Weights of a small GPT-style language model, trained from scratch on English Wikipedia.
Size: width 320, vocabulary 4096, 15.2M parameters.
Architecture: RMSNorm before each block, no biases in attention or MLP, untied embeddings.
Each number is 128 + 24 x the weight over its row's rms, rounded and kept within 0 to 255. Layers, rows and columns count from 0. Numbers have three digits each. The size before them is the row's rms in percent of the matrix's.

# layer 2 MLP gate, 768x320, rms 0.0594, rows 0-213, columns 0-63
102:109105119108143162111114135124126135128124146105122151139129132142130129123118107104161112115086124151116130108126130158151125117149116143127142143093142084139141112142094129170137139099164143
093:144085138073141147138102159139111158138137147142183130143095132154137105110126126067155141142115134170152139160150161158111109131152139134129128113144089139133137134132088128112124109145121079
098:165110105119143140147134120138155086137101104147123113129153131121107098121148112111112145104115155066090138109126089108136100100141145147091140140145116113087134119131117176112118134125128175
096:132091135110179113157124135108084138152123125042147121106106093143170099128133128142149150139142123131116113142154163110121118137144145078096123104135146112117099165142122092156119154123118158
102:134143113087117100192130160140136137101104144087151134161157112127128133119121136132137161120148126092118147134125096147180127154111119104119109183178122144119102146172154110123124151105109081
101:126116115126150093141114130115151117153114113139147143152097165143137141136115134100155121120133120118113123128104102110077139092121139138103140127161119118068102123121144181122131120132133089
097:162096150142110154112119148150142129102155119139107096118146105103101138109126131119148165129117109083120139078089120142137157100157081112142101141091112126120166110187116139145126153101094151
101:095146097104144086154128111139133079139134071131135101109155114065121156132091158096079145138141144139115140148131125053148099121098127206127143152168141162104128093118137124143128136130083121
103:162126130145077152091122131121122108117150136138123128158105144121169089148101109121109114116141153134051119163087110103140171128147124133149146154093154173138132089129118084139117117165132137
093:104154139151112125155180103110142124152113128154189144173138134140143085146104090164116128115161132110141148158124115132125143140164151132136125115150104099177145130166086101177138154082122136
094:112098152116128133134084150102153121090155110166094158102139134153162114164144157098116117106103093089119161140103080088110151116117096146130145075135141101105129171157162182115094161139119112
096:084116133101153099153135154106082132112101100101153109113104111155107102178173146130129130113101131093123096107143118101062142145117120115117107127141155107122167144062114113136112143135122091
106:118153097142146084138148102122093108100096153099142126159129126104118144173111105149103126120130158133119122099061086145136117064097116125157088143121164133138122101096089075150108092090136129
104:146132119052095130105142129101138180135121110112149163124133153096142107133131084107105154118123123116107142114099118097146136156141113117112110116131108130136118152159112155103119094139123144
099:152115137151114133147123089139138128154097105110153122117132101181144143149133141163144100130151113055102105144141125206125145152153183124146143145073088138115152148081180121116118172165135121
101:107116103165123113126138087157115130123118125117132143130122109167101130159109133152136131135094145134133124170146137101079103125112116091134092115172139144121139135123149140152154098140149161
103:128148080148148150159145151135128151096109096135163137162137109110087105186086127129096135162142138131122110148126100156103113134154133141119090141127098174187136137135182133103102129131105139
102:135153132111186143178121070192102120135112164145120105142126153142139121134131149139135124101145132124092120146148133098151109154157142171110174110111127087122134083126116145132119094133053145
097:083152124173172157097125146113103151110141137101130137128135107131112152127136135102096150165165130096142106166082117126142123125133142131118177135127093116109131127172063158127179157159097064
100:136113113098136141122113135095137138120177155122162150119101106142145170153130129098112160131136124168099147124154114142107125141159124138135122150186157140081133142094126083140147126099152141
104:096162142093139165117111117126130164134138132139146146119114124123153103143129145121089132110118126159150135144081147137115137159173125131099136122096136128129145131125118114157111149139084143
093:148151121109151120143114122122136131129108131113090117143129123116115090085107135172113148113133124117131144141130127171164125165149083142190179110104146128172176112122128099136144115103119113
099:157136149167108114162161164163085133117114131112077144127108135165129139127119151135149157089116140132095140134064133100107149121136115150115119128139133088148118153139082177149113111187119127
101:174138100178105125111149164169107144084107161111159111114142114139122157116122113107141171155109123117134137146103089179114103156109152161115137107089095113147135139152150112152137101135084130
097:145120137104173079106065119122133142113151121150141149131078119107149154127070132154145104082137148132144146102090123128110090136112126123117147109116095175079120133120087143163123123130113112
104:113114151154118145140145125077124129113181142120129097131097120141117142135109136093182110106086119152128093119109139125119163118112102114187133135098140094104107129214115093146128140141173154
101:169135154142133150127136145078142124103134089091070166127113136114108129103120100142100154123131144109161127116110092127138158088111147085100167120113125121149126123118108138140169164143141137
101:126148156157108186134066146155105159157117124134153177099140128121132095128150161104091114119127152156098136127108136120137114159132153134116121075125100098129146134113141109159084095113105143
103:132140146157150124126158094155114146123137133201136133170135157137124114126126112153136141120125121153097151133075120133145090097147103105136164173136143163106117113134111100147126138100128109
099:107115167120152134103147118146170118106127114106142114127132160140145150150204124153112129151136157120144183128136124107114107104112119108155101160099093112138171140129180134136178143158138155
092:086161094096119161170093115156132091110076147117158106124137132132159130138122140101110094147106164149156133148081113130146099125121124161164089110092137168138157126125090115135113116120126128
103:127143165112096081157176104132162118155111136107137163145095158122112129115116133147134118148116097109157156090112140112101098142133151109127107118126186120108073102140138138158122103166130157
099:101123114135125110109128137111144149142088110130136139148155119137154148130171088216122148136119143097106133169145128133140150161157132144121161113171134155127117127112119084106120090106133125
096:123139117120185147171116143139147145130124100170103127139129140128133136119073163056145131109146120120126170143158151089117123167136112155111092108153167154180118163120142129138134126135170144
093:172120148171129117111157092122162080163145142122141110194082136165147137115128143090153109114131108131100135132130097143089172139136122168168154129125119165168109158156122143101119123147126138
094:136104159124113131095151140126136150121105150138118090154119128109150122119154116134077125139134136119140083140145126112140126102129131105123160108152154147156080094072123131107096113098132158
098:122116105113125118160140115178159093095121130135076148121127154116130155111123125140126101162110159141129134138158092133119137138140137159101115124106113092129102115083111147142121118179118150
092:139151138119079127110142108135121188095112113123130140111150102170142158115118086082164125140124165092134098143164095118062169125145124099120091096083102151094180142146139092125115143110149140
096:146147141109117098166142105150141107148148079140150149125119142162118160169087124128135143134172147150142134138155077148073104149102140087128105099134123122133106123136142138137122111157147120
107:125138086094144123143119151132168136157174143178090128115141067127136162158128124128167132168129126101117113116096158113120127132184127108114165136110129114161108182131104146150158071150115132
097:107121171158086139118103122107110128132153177125105092094115099126175126144136164111175141139118138085130114117125092147114144148134119116175136126099144126166161138137148152147141138099139115
100:132181118175116093113125081138088157127129107160141109139150145100118116143108103120137110101118121133141114130131120071133144112130175122105165137112122094134094153118118127131132148101126085
099:152131121123101111110149115124151149139105133107116134126152134136144168131152137121115149117104140131128173121151135134129157170109125110089082103091110110172137104183125155137157143113085096
101:103110129145106123087117113126119100119092108109133101158128153134138117114116124099115118149148127131111140147095096133136163162153090133144133105164130063098135153113126126140108133094101119
097:109105081136147157103127109109050125101147127128114142152121108111110143168146123135131136151119135134100147155183151119126134106141136090140072154118136131160155135095161159120145127150107119
107:145123139130104151149136114159156135158127132093147104129098094129125135113136080131131121108161112121154146156111130128096132106181084151169116110108133113090121140137133109158078152105129125
096:117175136146102098116131112147122145124085120142173141105138138158072136122132112156138058199117104114139113122137119119125140118130106144120090092156148109166165076122153102181150132136114101
101:138146083120147101110117141113166174134157156156092147081134143119137139109064115179135140160140117138160123140136087119102144139103147155119118139095134096130126146125112138167128126084108140
102:134156072142163121128172111100159151186135171086150114123103103156151104146106128135138146132147078116197107129113117120124138086142145132068111114148113135132126127142149101150170092143119100
099:114130159145100107106131112112125173109121134150095119149127146135116159140122110133138130139181106123190093174144123139152123088134155089135101109141113128133090103121143131107145125089113107
100:089136120147196089096139146091148112092112116125163124096103080141109132128140164162136149095129162117134122113093124161137098141120133128115134159106126128129159116138163115131098154153087108
100:115146151103125120101121131073121154149135145144139136135179157126140100105134125095108163108112104133125169133091154169136128130181078158137143142117098147136132163135118137116143077121144168
088:157117158095134117144098118140133121146118114178154134112142127128174154144150095154074094139128156115115122143181094098127148157107100093118106095174109106099159151129118145146123147147148159
100:143106171139102091123133119125109124137143097139135133100165118127103119146122094100126110124120114133078151148103124147098091147157162133105102145113113104158104102147136098165107167106144141
109:165121134144117134123117097159111102109088126125093126113121110103105124123133102146143130131125135068125164130143134136159141125109124130116157153158152127173079147116126104108199121141145080
093:134099108112149129073150124131144112113136097193134111109156108121178119136115131120136118152145124098137148152129137083165169146126122136128135177096108150168132171110114177119150157139082107
099:096085091164153119104133094103163106207128102116118148140133105176100118166128131115041106147120124151134126108111135115141146111136133187150095143113115119154195108108162132128100124106129135
103:128133142122107135122105096113130122124140115155139104118132183107124159119138120155138099078077145110126132103163123131163135120128096117130146080175170160154129108194157111128151136134123184
101:075142141136106118134165145100147131127116144139144153188097137172140139111142116127145143100148126160138155130115158100112130125157139102102151137153154115121184091131126142120143150151109113
100:153115109132093167130108154097132135138128132151111139108106184089109092128111106149098114121147156107141088149126069101146155118141112151097178154124142160117158141100129114124146136134128118
103:159105166130100162095113135130141069140125136192152085145113129154165143106163136094136126139109128123097108155115099150126119162108097108088138127167138119121156152154136130110131123100100114
108:123170130121162124136125130146170157108130137154097133097118108141117141115153123129137165169126096096097144085145073159110129093113135138164124090136109115125097118129158087121162134120106174
099:128128103160127130123124141111134122170117104130106137123122167130145118085145140156114123136157155097168157148088133127141079122126139161100109145128104129103107158127122133179149147116113155
103:141138147128136109143101133138126126092102136104099132151110140153084140120093090121117143157156142114160152136145109131104101132107105140120158071183152112097119123119072132117150129180152172
096:099141103111096127159163157166145133112146113139144135169113092138122110111113151143118096145164113134125137095145123093147116108123189156151115143161114126139085169143211168101084117151103107
095:115140177102149110094143135133142128146118132116172101112165140091141117083147084112102112129137140163127131158118133138122112116179079166113122126102101098127078128137146161111124134120123066
103:171083085153137143136133145121115135130119146128152115135157145089091105121130152133113107146151134106174089139142126113136127133177105128072161111114115099148120150168117096124135108119129115
103:155121102147106136108172144149134123164140116127154145093105159136101096109157145173145142157147110127132097106130137117167133111117160164092115170129120112131133162169154117124142108177114100
095:133104122132138156100085110141118171114127129116098116146090137084147128100141111140117136105158143163168093145122104090150086148112110131144132105123184152129141122156147133132138141110122153
100:144172117155093075099163165145138167157174114146106146116129116119149171162112133137189138157131100130137096105142164132144145124132078128153144172117142122155094136133135133143081166140127122
100:112123132107121148136133122145132109169179126172128141155142145129123116098116154075126103093127116136151115091140105158131131112119144168127152092149103116104145175095074142085158107156141126
094:096167106105120133144158130142109121135135123104151116097113146108132146149151104132096113127106098108132122150115115159113137120123120130113119123132108109079178111174144127144115092137141139
103:101150140135109145119161119134129118094116110129147171096118127110176142111190150130091134107120147118167122119152128137111090100121134108170115124119083098139135128161123101120146138121127144
109:123115105138148132140129105076111150162088149119150124098114144142142099114125097173092118132094161122128141129112125142163123138171118138109131124127115115113090115126159160153101159116119132
091:104141103141109117105131142093176120119112151123098108127117160129120101194119134090094106156115106148144126119121115113092111182133114119114120125125122119119131103135128120140082139130108124
103:119188151152134106125116102124150121145112104086082090123140122150162164159170092107117140147160101108134138133124056126125098143096138144068176119097117126112147137151134111184127081129127140
103:097144133131161124155131140115141136113136122139086105124149102168129124151080103124064139103165101113119191110149102139102097093113121136137159122133155091131120140126100142097133119173112163
098:124124120143102151163091165084119107151081161151095120101115127104152155107130126081139087152106113134105168127134145170073133167118147152124133116135092106119112098126180111085145174125129146
104:159104099178170112115118102153118083134108098109126123143145124139111143144121147115105125158129112139137144151107161094121109110122100132110088131135135158109110120139129152105099106168100153
103:096122151077156097156130118145152113105096142099130121108102130125128128142138149115130128119135131133123196143122133156125128125138094099130148127150117113101088137130168111115126100129131149
099:143132133145112114084117130175127102141180141178120119127175110109150127123158167144132148119117143101080138128126123125114090173074104111107125109132091154087137157119114150088116132128146116
095:150121149152131147104184166099137176143138171151118121135144138165093150179139123170129101147158122169181129085081108160110151126127129111140136092129148175112103108179109105150142175103138061
104:095127153133133093124136130120137115118116149076117115133152142146163092106186167166127147130132131112136127149118104125127146117147121173137127119125138115131102091122099133124175149095100128
097:101134135143098138154164119159121103138129136115125089110144126175067204102133111108120102107116132138146065131152130100114118149136124083176166105111127138128128132129183133119114114149083137
105:103174162114110130142151125142137100088112094166156124119105111132113087163089094134121110081166128074158110145112097097117123106182126147131134085125172120096064133136121094151105133169116186
095:117121151094109143136122099103127097169093096107086106156118111105152112140166149127154103122124078161098125111141110156121105126086101130146150165132128116188126138131145132139114093129130119
099:129153123127117139134111116157114163144080147098097096148136169131151133115117154108133137152162088166159102137147166125137147105094112109134127090103204144131142159129136108146119106121167128
098:134150123127111121145131090136084135121072126123105119130102141102127151130099121142107129148148117062125135131175123095112117113113107151106145139150135137176102162138110107189150117130143143
103:154149159124157139093108119130108113140118170141109118091154121091139139100116137090115136138127153143134110134125152133118169099120154091122137126130124173113145145140141091111125106116109176
105:100129117095126081144144133120169097085137154163102104155134136140148102152088113130137120119159138123143144130112117151124089092179126111120139092137129157099139096151033143125122117146124148
096:136120144129136145091137099127129094163140147152106125145099166119153168119162171127132155137131073151158143140133127154130084111154122114147121119129100087107099121143104129116152115146107121
101:138112099151137116115174153134152139109140090147078145134161139148113154118140144085129144147138156157117107102121128136126100127183110188138131124151107112119127119138099125166144142096162116
099:116168109140086160110153157122112129122116134107146137094151187110124107170102184075148116156082137112145120134127134126200180132143182141155147172123111123143160175110180149084134110127108123
098:137174140130138105078159122172074140116158119113104113092117148094154121117099087127114134081099110126163130089122134163125155089121162128122111085133102148094168123115151125141123109135165107
103:103182138110112115100138103176155130096093136123160128103138127100153095101122106100115103123113129082134118146109092111073161128159115164117126100128147127132110124109144103133119108127134130
100:149128126109150095175107116129134093133177133126134135151159094125148125128140147105092080120118129103106073137141149140131138128090129112109127157109091156068114154150147132118166128123118146
100:166106112193136177128157099102135145181095153170125135145107165102077115135107100139107107124150133149147124110092148135120163126144088114124108097181138139133136156109160067102147137152166087
101:146159146106131153106148125116147125109134150128147146136105117110098145142138158151155164119122124124127133135129118128088114093163152107097183141186117160131124129161138139090135141097140139
094:102148145141131128113149143148152132094130117165152127117125129066108105149126158130109138179130132123112167138126074137147100111110083159146127113108106123105115108118122160116142077130141087
108:162140113111113098128165143110164134171122152133129166138143099139103113110159149108141141148125149156167152115156104116146128102123137134133139125138094079104111141123098139135130133096137129
096:119114136179119109143132121137072168154126099130153144182128127161055109103146151103113144117107129161120136135150133142114115153143167102128124144114124112127121120136155141146123096118138130
098:161148151167180140162126125131132097126142150117132092179106159116163117136098154089145142116149093119104155089108119137120121142100183114146073137132124130099096130143129125122143092140133076
099:116146126132166121146124090108141107133168130144159129144131125142117119129134155133089123076120135093099128116069152104117084061132095139120173108061167133148145101105182135132111112151099146
098:169136127127090134140178102150149111136091123120167117123139133104135154155134143123103102208140111167142140107162126116084122151124139120121080152089104128107154133140155153162091142139093088
101:148174145138154127144137122142154140147134179130107139157099144138137126109102126136187121087148117120144134152111101109134116108136133116107158092152135105171128138140139131166162131095116136
089:138120125112127103105132125120179151190178091116136160161141136122110110095128115135145100120123121101136130086146139107120113152123132137127144135159137096114120115149106104117099097068140110
099:167127149062143125126124126159117144153127124117104112118135133105175123134183106178127142117151121100157127127174130150164122169143154125143160127134160111104176106128115128137159117098091129
101:137142094148062111101130093154134155146106141109126148175154143126146174133100137109149117120101137126129141120139059080118112101115129105113147113153118077094137148151123086091147136148119143
103:121048106130127139139145162122147118100127126140149141146095170111145092101149144145169132142154065125133126120132109118125127136141124112111077115105139101131149117100107110155135128105111127
104:125130114124140136100096139082103166151114121129168122145120124090149123089116157119118123161133129146103137091122133140105162147107075115128116102098147124095080167118138135125179150121117143
088:134116134100118122153142133148105124137107147145086129115097148079091143102167128145138106132115073126129115111122070162112126150137145123146132082116100090121125132130141148098093083174145156
100:182112113159103107153138107160134108143103115123095138129123092146132133123113080128101122138149144132124137099118113129133121122102150139158068141162143125115111150148133124133160165115125117
111:135160101124130110166094120142163107134103102120102104154192103104082121124146111132120150101119101159149167097119120119098126150138190169118154109114150122159139141127113185143108149111120125
104:159123111084135130134111091141153132135161140137114137157146169058114136085123166108150109106130085149138113116131170097100108120120129140117127153139137145149138126144102094128148088131133173
104:131138100108086159161142132079093118128129104159137127151141086123143145120181136114140131129157156139100151104179109148117172171157131156123111104089123128138120151122149126125098099073125163
105:117153132119113117183114124143110092120099125164168133148096096175153099132096136146145090127130114098102169124090126131110145108127101123090139145127173090100123159138109156153147142150115117
101:137153077131112125146120091151164142169122109122126123126134179088124118140086146133152118175134116118157098113082114117144102095088117117130152137134146115138093131148169138115171100142088146
099:096108122178147093104110128132166147123105135118131131110172123135155124153177110104124139163134104155099143119102182170104117096107129184128106135159117162115135113145173139182133101140085122
110:113118119092130165186141134170095146121159166159110149113154133099128093118095138141121109138112111178147117156164105144110111114115101105124134114112127115097176136084121102118160126142127151
103:165142117143151117124140120164119103146142120171113137150140124117130138120088167099137179132104119145138117115104119148174166171165139150118122104116097115120167157070130144121074114149132170
100:133129117166109100133126115117104131100108147120130113130101128141119124128151113149144120116153123097151143132108093140186098137122129074121080086162099150134086174131111129108160150176119136
097:087137097123136071161131092122115155129117115144128120137114056182151116127115086097144118123136130101143158104130125118157167073135099136120102114137151138141124102109152127099118168130125134
101:125110168124111118107110108146161114144121142138114116127110127147165138151147132144156166143098127107117132113125124194088152133116174142129150127133095119148130162142176123081148124134143119
095:131155161132125066151136142145096183124118142116135131108106111067151137147130119159115099108170135111092162144128168128113165145157104145142122127143117115128138130133138135141094185124147146
106:093108109141112114089122113149131170098112116083134108128097159139110098113116116122129173118143153091140164101115143181077092153150105066095103110138121173130150146133148133117129099115147115
099:105146117141092110132145150129165131124147104166090130108149091097093111176171114152149155151157141101125148184108126142152112145128142107134087131142103124130138141145125093141137151145089146
102:104141102113126126132157131159133161162113144124143149155076124133089102131152097167112091128123104114110156154109110159080116089145116123123132145129137134134136165122113129126094134105144152
101:123097079085095160159113115121133146117117115143134142135109146109142146160140124115140122123090139118148117113132122127153132153125135115118099093122114137160116119117151155150138145137150153
098:137134099112088161121148096134141148109159161165141094120135135116151124114131152083097121152095141131131142122118146149135133105172099111142131109116121110145161140128121107123112130122143076
105:118154084119088130124097098114137138128157139147094169193154104155116128114100094113170169136117122134093138148099139118136114162144169164151172128152107164118114100151101169132151142102135112
095:154098079142109135101129100107118160181123130109116140112079091137091130122138116144132163073139083149152122170183102090106114123084126086152112093137165099088132141140144098123109147095136125
104:099107122111132138129138168072122156135165122123151105142144090097128118127159129160136129121120087157107139130122155057152119121171111122094144081134120159120142133163121111104120150125109131
098:147164144106110138163105090136083113086123114145137127119098093134094179096154131112127085139161133136157151118141121136157111121152137107093143110091164133133136091121107143123099172127120091
101:148112093188123099160124102148166123097130110149091116178127074092108113101156133122100116122095112128137094151093169137137099145125135119154133143087137146176102093107123106139155108123109141
098:138107155113147127144136077122110149105118094111112118119151106157142105118159131130105137139153152110124112135125076099106162142130102109124132113114167131140134148137159093143116109072082132
103:091144157125112099119138124123134099137102167100150131133157106110139156139144120171115113094112125160150118175164104177120120126104136119094118147071141106170153152153130116109126176120133129
103:093116107105137083122135137124130105151084126134135086155145123130141124149141133122099174126089124133103103104111146100154129130146117133098130114111102131129147136091155158116093120179132141
097:188147124156086094147168132136138115185135111095150146179101110130169127138101113090112152129142090116129145137148135168121141136143140177144145147126148101140106152113134138162085135097123120
100:117164119113102128140136093130086137137081172111147058153109143112145116142154118154172125121159153136115123143165120127153156134157102133135082113110148116162097197125140104120123165099150104
097:121127141140132172125167137112153099109140109096120105089147185140143164158100128125171155116095089119153130143099097153128101129103153094148177151109133123103122100094103164132115104136178092
104:126139155121122206108132133146156127119104121072118138166175156128174129094104166134153124122163131119120121160141119157162125113133168190106114085126108146114090133100105118152113109153157158
099:143138134178104110145118145120097152148124125147153112113158126149164115132150112102164115143124114175149121105135131130141114141132138126145144163112185120132119124108163065079114103099131151
095:132144129098086107165108068113157157172134118111124122166138178118157089150124110139148151097123122158086126106153097123080152146119135128134142105150143150105132084130123123131132151113173135
098:126154106136121104142144042128139114170122066116096108131106148156146134149131097138146160122106141084142138149109085131143115111138155164161143146125123147152114141151135144185110124141103150
089:109119143146139120084112122153162096161133117114174095147140149067135123123117126102152128179139143139155092121092097117113179116111086167129166130150125140116161151161135135082154159131156101
096:100116154132107147132125134118102143130156157160108113159110129159139149144129093148143156111122117087096147137111123114109166139134126145118174131127138114122096111109142103168073166120084123
100:151114135124123162116116097141133125114154134122141137133116139096119140105149099119130149102157116159145147124104142144097065130151110174134114082127094130101083137115088162177109145086151148
098:098157069139098114108153097121164108090118128125131120140081120115096141109099145129146102120133084105165140155131151147108148103084125147181150090144086078161093194146087116146129101137162120
104:134112090194097158105133089119098157135064123091143108116148120119120111100133116126087105169132132139108138135107140150122134107113106180156099113118152154178109118085085102098115097142175154
102:093170103178101115137154137152111127147105105160141088085123103144159133123113118166141135139116130130102116118151175183111131129113089136125152123136117169146109113126100116118094123097104146
098:152142184117162114106111139132136100150098139106090121116089134113214148119135137144160136105168112115142111155103168093112125084162123126122131145127134169144091122130141151157157128155135126
103:147124148097116156136138119118127162145124129136109144160148173110106135113133153140124135137123171144140133099107126164143164148148179096099129103106162081124133118130149089095140146087100188
102:159087107104127082101131104083137113092146107093120136146111080104133098155143118107105098154127179093167126121111124125142151140163129137102135117079126125117130078104154080105090175132147140
095:142145102146121112116159097143135131102101092166145072120142158090143161127153107121123116155119131128167136129093114124124159070102151153132137183123127142115108134097141116151120103120106128
098:102115058083128118134120089123090129115099090122117127167126124162173152152133176118146109154099109161133142139140136134140137146167169151137141127136117143181089191087127100112145125101146147
097:154131126123084129191108104139112178157124086146114125128102132125097127105075105183103150126096061106172156172134100110108144105113148158108123095181145119158110124131101140117090093134118162
099:152145173161156120101182098096098124131119096137129104163122121102140098121097108130160175134101129136135137092133119160151172160160161148161125126131103125144134142174091147122098154128101134
107:141141158167092129123153148153138156107158144178123135138146100121137168149092127090170096142158138123115098087110127151109172132102156146131146120140125134139117143133173085117151104099108107
101:123120147116116126178139087102147181133094116089160125142147140143124111139114163140133088126135131144139149133079142144141139131163092107142157070120131141175109081137132142130185100135099148
102:118153120148153132150137143134160072142151119111124116098104103144092147115107150108166103080108119116164112132134143116151128122112122156124095145125173168142113175123121087157110117164122146
097:128097157166158147139077157137128094136138114106099128139097120105155123142123147136092124136133129142115128122108099154147132130106143130157131151166161092121145080129156125104101135117086214
089:164178136127167113165130129143152086113129173169129140129128122138138129136127115154079118137156112138087181144136122125123139085146120143153109115140130145102096101118103150139124173104108089
107:121097118093152132122096151126143078096139101141151121122127106123157132117103143143141180079114123134124144135130109194113136167144133159146153061122124155122164140113119118131097104095113131
095:170121136116079091121127087112097121132133120109110104119138167155081152111136113132154160055155109121159161140165105119157106129136132096153113105090127142134101146104136116116138134118127108
100:170140139142125130116136137105112129144119160132133163121099133133145153137117054098123183193193111109099148121146111132115139151129123111132122116104094141103148119121161074151155117099101138
105:146162150109072133139147132119123158168112158142154127120099167076135132113147112149138100159137103135136177173147138151139110157120116107147091074114115118189137166143155147157132134138156148
097:110156114147150085114136135089129117124093121104157109181139139116159121100125129146133161166134132157140119134115135138112124112117146110177139152110152161146142082052121135174120172105172140
097:148137128145162151133111135126150109106144100122070071157117092130131144144136146133173119093128148109117110178165174119144152125128125106127140133135150097087089106133111110127129113145114128
104:096134145154144104126101135144154141110123121107129146103103079135133140131116121116078155149097164125083125169100080155084120123095160141122125133116124156127158098120126101131199131118132114
104:080102139128092075181135094124130138150125147108138115096124133124120122108153155112113173167141124124142112123131114164098115101129105120173097123125145125123118109134114125176149139138110126
099:115102130095143120123126153147129158162141160130088116137139134155121102117121145084176109115148141120126125128114111125081103133139095137137093107114099154129153109152071118137110170126116087
098:142153147053108098148121139179130131125149170054117141088184123129139126109139120120113119125133129118102176141118135144148095140166163169086103099141126111123129103128138120132161149149146154
099:128132097146097122141095123071113149138111135135091130140150136104188141108141144141130094160111111076151127117115093116139155111098116118148094097191118171152119139115166133133120134136096116
097:113073113127173112089141124156166151136145145110127110136141201120096161130123132115159125126138125120140083149120150138155149121115144140113101115110133145144146145120158100124105145118144133
111:154130113122155136122110140144113109178123109157127111140159096106121135118137141155157136129121091149140153118098091123108123142130144133150145063135134113120121119107174153144163137096113145
100:132115076148147074161150098150121114158107094121146148150118115170132105152099123141151159119104105131085150138121158163110118101091135120108127123153124135153123143112092113111127100116148107
097:194108159147121122147125094154142096154103096148149178129151098119130149132137109146135100123158145144122091162158136181107154083116140091124132158053114131117147127105135141141079131112137160
105:140116126173151127144120118091106144121141117144109165111102120123136132117134117111116119073114125125123145146125115101137155121164145120143142162118123076130107132122120108129134146141141111
099:102125167134160088196120072139139098152116110126170126113128130102140130141136127096118119173129127101137119125122120138098147164100138130108130152119127129113138116122135066134123148144097107
098:129129135140131077139150147101109122118119146115118143171124158098126129118126122125100164152073078098113154102144116119113106146143138126135157139169112104129113098097107138172138135160115129
100:108155104134119117136122078159151137168149102131156139100146150123107112156100133128136106131131138098129126184091086133122120147076141137115131106149111079102100147116114091164150155129172071
104:060094141126144141133126106143079137115139129151107147113144094158120121145113141135172129130136167110094164146126096123095138114058143144129171083128127124113113129137150132110162114130092126
100:148117114177133143126100147132057151137116084115104145126158100144122141170114144090112134133119129094074137169087106133127115166127131172095166156119155104107137145128152119103078120126100149
099:154112097114106107097124117113164132139143173125088166153116079111115146126113093155098129100089119156128155150105140111074150139151156085110133098134097156107145134106125103121126153135098150
102:126148167137120120097136129101134127144110127105163138141130159137163139117172115092133176092121166178144122107096086126113122136157146119104140128159158161138098135153134127147105127129114159
105:114125121117120128104150093145148118085100116101134128139136098095096108120164093136132178129098132100128174102140085173084158107145144118131097113116147118124123119121104127143164142107134198
100:127106127131120137095084097149114111134108159131119131142143136116124110144116115144188128129144125165142121136121134174088113181135157159152131144053133096121123133145129126097148172107127133
108:100104141164156147130099152101126142128103090075144134119140136135165124132136163104108143135145125152139110135107122175165083167094101065123135092190151132132140122092136130131131148126091131
104:141098135107124137131102124121095126132125148089117085122120081127156151135125134128098068137121140092154141159126117099132148158161088123143133118119132139153156129105151136146148092123105151
100:135158146133115115116157133108103124141146133134107146139114100147117131090058109150119118120117129141187125146134130140134118139122173155127135131094112116141146133105093169135096125143068131
101:104080134172084113093103141144130135112092157119150120175133142157150127146161109116118128113104205114101136114138135147135152160118099149136166130127123170119167119140133170128138120156097120
097:095107118161137142139133128133094112120091114083151139137146100121135159089137107150099128121124103083096099123146149123109109129138179115159148135110148113128127184102137167130135151122117115
103:169158148122157119127130139111145152107115130139154129131136135130109127172116167091135153130095163129132146153144128189164123142128160134163150177126146110103099116134120123116133114151139129
095:138122114114124092129132143140168111108123121092144100162119167117144131146070154127189131152085149115134174117129135137119116152136142094184091154146127153152168116115115122113114090119110105
109:158090158151168158159140123118127159134108160140126110123109128158083124141164128135113142131138111120156134138156121153138152156138119131139134099095151107147161137103168141149133110160106165
095:090096168098117113125156125140147097109155125132108108123148087072121087172130147106138162108198153119124099101149090134114100151121145120115137152135124137126108198156121163121151134086096097
094:146148133134102113135147167135169082123131153147154170096124143097168112136124112145112131120107134092108145108112090092132155153121166097134105135129149083132103174193125105118084105166138100
100:111129175104119114126113143138118179125118122126154148124127133091171115158138102099083104146138136122126117131142125118126062120117116144133123099127168131105162130132100122149157126125097128
108:200105118101110154139137118140130131159112126128176137119122095131152110104163115142151126115144148126147136091115131152136110112104128118124111141155202122105116137129151139107123161084116128
095:146151134131153110142110103147184113137132094156113149137144113151126137152123080172123135130158121157082110193132120105134116114131088118091140145147133129089110124125133142175143132125138105
093:133146111084118088133157171100152124132135138171158135107159127128108151125122093106159108158116114162107122109114127132125156130148129090086141103114117138133123106167153113120121123094098086
101:125104116150137147112136133103163197126149114085161118142152161123132094136136160136140169134133176140118143084128165115076149113164142112132137163138138124119188143165111098129142098175123133
105:135088144100138133137141144099169153156106135164086102168149109116161144169111173110131101136135126142116099181101130113113109105111122099067131142153145116125164120177092130126150125104155124
098:128124088134145126099107112170126146120106092075162103085146123135129110125152081120141112102104125116152150128107113148124130144168133162130162107119140128095154163135112182109114140168125145
095:131112133086099136154135155088135177143104124174122158113063143137182157145120164184141117140144099148107107132118112127120118176132131131155138123128122151177110116146105158116115129163153167
103:104175147132115156136175120128173143095157130118153132189116145171124104130104080076138153140138118096148154161127162122117120118152141148125147136139141180157151101118135151128147120123119115
101:115119149155125077150124167128106110122171122103161148144137133097119136110099084144081121126118095148135115109111123142095131129130101159161164139130132121123182092136166158137111134114115150
105:152119154112137118102113134125083139110139131108135108152131158096123182185135081112139086149138130112148123087138149122197135123136067142098075121167162163094115093145122124123119104141132148
105:147147102102146105137115171177137154094094120131147133081152155101121192139081105169130148071156122147166113121108107166117127116119145134137144096104098113155116141147148160146150106103125064
096:110177122111129141093109142134128115146115141140115144141144131124163113122135131148115110160127144120152126118144149117138163134133116190127156116147152125143149109118145120141097166135147153
100:116099121156123125171151136125162175124098128143096171085137133119127086156139122161176126142126139188149130126119126142083129101066153182123091137118092118129125161103135128127134146129151129
100:130087157129155154134107120069101124108157124109133171128124097134152132099176143124097118133165122084137128128124120131109110104123135120090114155117119132123114110128115104141097122139135101
090:177122120133122093101167143072132184126157115128104151126124143155154110101142109157139143108122192117100129083141141128124088152186116109131139122163147113087069153118138112136147095131122090
104:084146100161135122116145103142128108135099138106113119142142109147121123124064100153161141153096143134110105118162077167126158110126131126126097122154152130132125140164124109144155118145132105